Each number is 128 + 32 x the weight over its row's rms, rounded and kept within 0 to 255. Layers, rows and columns count from 0. Numbers have three digits each. The size before them is the row's rms in percent of the matrix's.

# layer 2 MLP gate, 768x320, rms 0.0594, rows 423-522, columns 192-255
096:089115082118137122120124054100138157096140119109095116117100166110075158113147147111189151112121128099128170131140116117113148122084150122138164145065088160116124085132123096153131180143142116
103:105126068064136106089138165104098093152142134143090146127157129073178127210125090184113167141096152145161106126152135110168149091161105075093108094101111112184138109104109103115131194133093121
097:136096163112109135112195128162068147147163104066063114165151118138143121164170158118128091154083146141149122094138142145144156103142058180150097155064160133116084085114137148133093131121130116
099:124173160094132155178158096115099105118171088125178126125182133107118174134193179148127050181146103121052103150111168113137155097184149135175196108134109112179139136170090118147105122141146182
103:104139100159161106141117151121088121126176156126137130087182129116146103126137048077073115106107142139134113184136089125132156090142154159150092106090085117133133111065110155127167122101167112
100:147143142110087087155114111178113183178109152134157145145062122130088141165116135192075132176145082182139166161117123112119096151102158124126134096110138160122064061150073111131137102102083131
092:136146135068155170166125105099154152084129105096170082116154169124146136100113119195084080106161134090114118129110166130150105171112175100155152120135175121082132123121159147178141090138118106
102:066101163075139113155065143096116147196166091130112107180174143169073090084169127128168111128095161123126118088092113195129102150079148133143105177105088163094099150104134123242129099157144141
099:098079123088063117086129136151118076135173119115130175102082077199138138125168071169102140153136166127108144133104127142153125117138182178136131155157116124130097131115128174158129110129125122
098:135152162102142153127135091098094118131116133126137113181164096102151130106103158108114093160140086122150159166118149164159132108108127139125082143121141082126153145132129169163153181126140165
107:108090134127135133124125143141122130149143160132140159111138119108165120150123146134160123172149156127194081093110143144110097116120137165148173129162127172122098118125078152046097131115134131
095:096151140113167133090153179113097113065114152162093149107104090093146110217129160129068103149143091146193122111131104116080101132108149165148113132163130172152199082183131096124057132125125183
100:053124160159140108119114188145160129079146157166133048152119050086149144133173121081199134148142148139167119180175061122144171185150094122126157106156126089106146129095111124104175151103150119
103:176108116166116200128192098150183176103166082059130148093170083151076147124128159159117093092082137132106176149138152099121132143131126210132148127106118160167141127137199093048165068138134147
101:142086146117120115081141173151111116165154133136183143167165087146115100166141135138116112119091144124163218114135077137120142142144169201075067146068149130107130108119097137135088104122064161
101:102086138164168150106136105121168101132132106135130141082216130073127139142150163165116083112114109129101122120155108128139107056135125138069119068087137135119156135096169128151166074140137148
102:093125119126099132150089122105161169127133139079159061132101064162109101208087116135199179109125149130097098090138058073119142167120123139127120198084167071077118106082110135100107120153160127
110:139119209131164247177152100135142177179101114187128106121133142171117147142120103121116135153125189104076140137152098135076170162117154160089133182119101196119103170105105169136092119137124094
102:087109153169138132164133112144075147099121133153124158114135071186078212173149179147136104103117071130077070175077052160176132101127061175140116138161116112182189192120156116151154160138189107
101:186127041132129110132143163088136099095201124101158084133115108126125075072085125144096194188149142148159073157133144154092110185141141154121154098123155114134115129103147134144119153162071111
101:135065143150113086138136074204177161122129166082120166105126168129105127147157125159130099142162163167125107129105171105137131148139118112144128126140150113171137154100088121166172114127138112
095:123160122155099047135121096080209147166123132115059124156135138155101079156127158141089148155147127194113125137207135105118127129161128080098171144110147135091128132146148131056159149079132100
105:137074116153129113137136147116063163116124167171153073193123127102080082061093123161148096071149145124071096107122119100185074109156128107090082134069147140147112084085103197123128112034186132
096:156193137129078120108139178090128145158120130108094053153145142058134193120154143158117158092093127124115154119099140131158101177167137132166106152099145162149186152246105123143195117155115115
100:117137113150128134130103138117120132121156081100178129108159127149067136146134131126148128153145131130077136133155094159146154151137128172093133140084148136087126118080129139197157098071121159
099:124105124152155110155092091167122188118170108149121156093166122099150120111114124095163090095123120146161115051114106152115126147148119173172141072102121085112088063182129135088114141179124139
104:226111115191145146150165137153138196114108091166118070109115078168146132075141149122088147126149181150118081080121131176104138172136064096171164107120098123111086111151149157159191147155200114
107:061162127083151127121124081165074100173167152060165103112066177150129065181146106098123137169125063118164097138124060052123106201102135103132140156125168159164128078124158103116057161137168105
100:167137144122168181157109101153131088116115106084115094092079092151139106106175158149134127109104110130101129128126149121161131135106163176185136120149146169124142085065098166189073114093106155
095:083183139114158143225138146146107141110174101175142091131144133120121183146079109117113183184119132140158159115122171077069135070090061143136113118163109138177134086145059143106103110093139178
094:118183135082111123128064166106126119171126074168201127131152146123159185121116143108134165217117140097150106079066138091149152161161160127120133130091135072144136141146199167136139067183120154
097:123126134184217081189149131171112178132132104117085128129155152158172143094086131151057118136116124111121125102161186017123093188152100114120118153069124160156159177141122121149101079205166193
102:123104079145179109091166089128112088167170088089088165115078097134090182119099151178150113131099110184085157115059138084173100136130181154101096091199113165085078101163094142102192141127139173
102:183074181150217114102083091102085120121197108125115098147133158100138143117117161088130119136137090144161149102158128151099114103138105110137158108144158132107083093005141053111091151180110159
101:152115218118147109191168145091083149140138115120160158152127169117134196179096076119133087115148142124149173117129052167154137085107200106178118126108087080060136140130153105128123118168090109
102:133126171082121177136063101092125094095126111130153147145152088122173163152130114133148121221128141191149166157104121120129108114144130101066180161123118139135149115079071123144106131131198162
108:097144092123146089135175151163148110137137076217094188183070162100174148158134154145113142141102134087093140166167180126121096121122080127148151093087163126179135144133131111100177089141190142
104:113034136186162124173117192186098108124052114121109136126136165180201099109127100147122141131108135139117082080147195108145106082154092076120119104106076121140099110078144112079171109055137088
099:120150188081120151101130132164111086177157081151126134135196108186118114100164114163108127099118117094149146138108075142112083113062158096121155105092109143128130140118139131064118145063192072
102:166078109109149171089118128116062139123135159039104166212201119102121139143151138119068109130130168049143162176072116133117129156093128135137149149125102107108185147127099153138151089078093125
103:111123163084137146128116115147110135141154171146150105107160133146137110128101114162112123191051161029115135121075181144137135122117125124155147163099138116202141142093184124130193119202099113
104:189137091122125150113170126154128060101121086095126103165102143154121040112092132143117109126213126104108140136191116173117112160173101125153118153130114175197121158140163041131118126106117172
092:115123117112133146138118082125134154159100175122140140076112067123160088157103146149100151133118113097124164137213099142131150205143158125115148103072099109110054134094047099133156088114073166
093:148171073090095111093138140126129086072104143080095108124142149106110108146110102132157122124182140128172075155157176128076130125149174113076166031163138072102152137096138116145114102163097136
101:106127154110130138164120104136104097083095107143107157111119120082169129047158171145169101170120087162108155176202177159150137086164153073124112104117144130144186113107184150105129171144174118
093:160104101137183148125095085106108136110136125123102100095152134111140080104096148128199122078110078081094161108207095176150091141170156130092077135166065147180138115100154111116137147142136046
100:134142085138113150148115080095108138068128091077084131133128124136111125150098156139115107107145132122165140121100177113138120122158179122128144098146081144124128106082124178120137114136102125
109:150117124088167144138127115186048107118116088099134119157124098070094128132127119128132119141114151092132080162133161145138151113164161079117166149130103147141150135134137111134139203174115157
089:145164167122095197144132158103160128101129170123140173112095108129120184141078185134132133142053147107119177135142137128089165134091128139149141088081112102105151115138109148149122098148136103
097:127158160157118091107099141113080139112062145173079102126118121160161167120108115152165151161088116103146144203173131178169132078144183139080153118116116130119136128121125158065185118139160117
115:179146111072075133070087150149162076129138155140094120141117097110117132167178110102149184138092132203069157124134198168131139138131103142139126110120120141109124213150162128103113057118155112
099:149089152169090151147059105108125167150139113118110131116117128106092153124141187091086121152144163176139147129135128224173117107094111134098134105170148119105129100132133110122091102145163123
099:177127088167145087141091136152094082141082131156118089116144163138058156052099121128132099111115116120130121136095127154125170131103129110068094077186137141147103147130129120110158178078193116
095:165111168132147150047123141151159090116134075144104102111149062111160085108149170108204117118140126092150088106114089184116096107112134168152104113128145101110157157121138129137102133174115101
096:129179037125144119076078110117164099113158092111084166125149113097098114102111119139113108104108120182116181132098082138106119048114173096106159135139132131122162206088121118174119081121169109
102:087125148108161158175166146101120111144108131126120106126145060109135104136109089152123142146149141123098142136098107183137082090134115190063144143107117118088133170129084159092104135153118118
099:133157149138058129161163120132109166138179105112104159084134113120160084118031097159089087147165095122135083066132156132205119148028173098119151114131122104147142145097116094149169169131110099
106:067142120098104075128114135120097105114085134136135114112129104129083096170183149151199110157132112100125102111096106142131095082126125107106107087109136118173058115156145142134070148077110188
103:151121130160127152132058177160148101122086119158134088077123166143111157140154124130101121137107114100178137071093158076135111147133072137190109128142040088118117140111108125163173089170139144
101:127131183083218157171083116136204119158139100128172090166125141114174133125114149153191144116136140151160082119108118105173146133126121135122158048121096147109161154140148136121067137127142151
106:088152123087135119132089144142145198150078150155103120142090136143115138109137122025135177131097141153114141092145081142116114095163128154105166146136125187176132078128123124103151125123146150
102:084084088109107088158139110142145131117168120130122159096109154141148155198146193135122134145087105148110198165151128129149090159060081123097144059149119168125166102140072111057197165160083154
101:142064132126085093125170083134120178151160060063133093118148163143160135123108162139055148169103118093105108162122148097148172133149183065156171114134141115110063130088055056223119145140076170
106:191140110127108134113139126032127146152070126148087074120137125165134192152155167117153140117126127173193123104090104101137140156118142090108212135109146100118150083105150163086145091144202191
094:141159117136149112108215080125100117096151099157141148108135045091074135125138151055132069158085082181168103148145097126109137139076174137120113106144143134099124152151139145067105122153143208
101:205099120094106102117148117158132069096115189138177187109135122149090138110078133076105160224116200124142150029086089099106121139112163130105081094046122114161116148191120168141085100105087081
090:145154105108155113166172117157147128117111119111106136097144087140178140056158154111120176142145118102124099189145202110114030155146166103136187146103127143120104094093107144141134226174062084
096:064109107158113106111094141143181118113141119118136081142071102166140179106103126140152139115102145085116195131131108194094148145124087131159186123146154150094137141134058087136152187122120135
091:098113101140136169214113152130126077089128092130104121140146068079120159090102114109124194156148132147121141110132168195093139110169137164161159171080146117134106134125163077110136079193138176
101:087137108153171128149114107208147093102098079129108098138083113122114155161083182180091128115076070093199142094156172125112092102143079159178148131101063153140127141164136151151165159131116141
105:114117119111124117094144147147140168126133155188094146128134135200126137129145137109136134106153147147084051140173188078084145122128131072109143069144080102143135128055094131167165136135133090
097:154091132132118137163107159170109132125151091079128116046112143165150111089132079164143086084176105140102130091113108097054091141076138084122103151119118155212143125151185084107110068121091165
105:083074109077152159127159123136104109047081177068126105139154128125121097123184165123077187120117118154139116194118068140113083153136154175129140139110141073069157123102167093101169061127154174
105:163082093164155104178113118191109130178095131114100124101101149152078160184095148130154180177172195128081140088177160084185123160101122166128153079160107169140145127098070107134107108121158139
107:160150218141100134048127101133144133125126159114118136085138089151126036149124106068165112124173100152109090201128090062110105102142084189124151153101144133114125124160054111096136098149140129
098:176106105131071143153132112172088116141124133120135104114161102115131112102092098066134081082137138110136101077147133123171111105125108142089185119127166159137109062140077143149158182137107078
101:119148089151124095122156132051140179086141133091134131129118162101077141133091113102137113113169175140069146178163074163075115074099109168140156122052146133066117180111045156144048181089087162
098:114113141084173196116128130103130126127172104109097142160193148084112147117103184063123100122102091161139141095094170102135137165104135070109142137113074171141041134096125107083101123121158121
104:136056112108174118108157086143138153163128061121160162152093114145084134165102163088139101063118140146148081090166118110147122180111154140122139118154148114164107125145116079108177115129119104
102:109156131144105111090146203094099157100094110090138102100153145153077087063161138086135153113143153121150099096101086097130138117122156156081105115133128103103157146124124136129175077140149137
096:154107154171205086140089140066104174130114106078092163127137175024144081140107125166131112130169151134119108137181137135132083136138152022119145111142140103106107116108128152123131093177076115
097:112122192130130144099138175136168156126098127145135138098152183161170136188139076113114146118113100080171108169173122141140093158137201109109170053130145184053114115054124131086107154091123159
099:101121151095086112141104122103126175133147091101132132168127103139131157155127143115143099147110064136159091107111135087186083124105133134108117141108110184176095193109103133111192184165171101
103:128123118081149171141163083159158104153096107130199129152175138118164063125159194055134107146148108157140085137110198143120152178128079067203099168127098103122100046124059107143126115138083136
104:096105147111129120164120159083119113136178072108152084102162143128100202145098109168159145136196093104123075112160161129098073132153117186121128125085108098193173155134161124173145104122137112
103:152192150109074107067074124131138142190113104106147132166150120135159086146114124125034166084143159145166182164148098168094109186180174146155083133147128145141209106143160092124119132156108169
105:115155118110154154105148108105156079115156082143116127090161083089137104114078100169089167127076154136159138148108123112098103124098090132153068107178117092087112119117120240130149126141142119
101:162076186182159057109117192140155101115132122081091126124131104116151161086110201095107143098108150104113123144158136112111161180111109146096184122073142139101106084079125193184097098152128111
097:173145144110154111070109164096084126141162138178130187096173088106078120115101127109067185085150067134108109176134169115076126136104145102118099083122241078106175125088093088109132133116123153
103:121136073113129115149136116119154148104188160222119068129093189135130137141097078111133171159075130101149129123131095112144160108147126144135111110136087193121122104142118189152163127127122173
101:094136102146163153136097109116154065096127095110138118164130065115111115077161068089139123139149126144087189118127058094109120124146141067118087114163176143147163175157138155112125120133135186
103:099159136138098161057067101183086149146141109125165127137183086122112162158107130179127125137134115157141115111153071111112103105060131084119125082081117101133191157077120142129126128126159178
099:103115145202163060149133069110166152175125152070067113134151109151106176193165136123106134150122155109156112073092098126124135069099139145165120153137134154154103151144180066102092138103107141
106:157126131139097146106159047137157127164126139150199132124134170095085088127146168144182125153105148099165117094126134110125142088105102105174125140132137091157181121155111139154166142141136121
094:126145136117133110074047113130150127110085166113049150109148138158185130156119098113140162096132172105128142167149105169093126146153167190131114106102128172116095112108098128095108182173144163
099:099156150152163113142135090109139156122132172109113142157101118096139146100116127117144189139151168135192091130171142099091191142103068099132062110108123122184129117160109086167089085178081138
104:144153115178098093113147168133119133124206148108076125119121118036155103098119142111100102121194185164116066102066117141121188157138097113165137128157119085109066169099119135101140080179113039
095:124111071140153069113082143119133100150158156155075124103181168067109146145111135191096084079114179086053108194134117101101137109155157086109144085110163161119156119205130177111113120113062125
106:166130106132146130113139091176118117120162172080170121140103084139149107163189146104147127135128155155120104130104133119105083196209185166069094122112076085098137103117120164134157057099154119
097:192087166164159101069188121079148120147092184090122153164101097140174130078161135060086173126078114125113158132173130130112132195133104138107127162072128162121070195149128138156113088105091081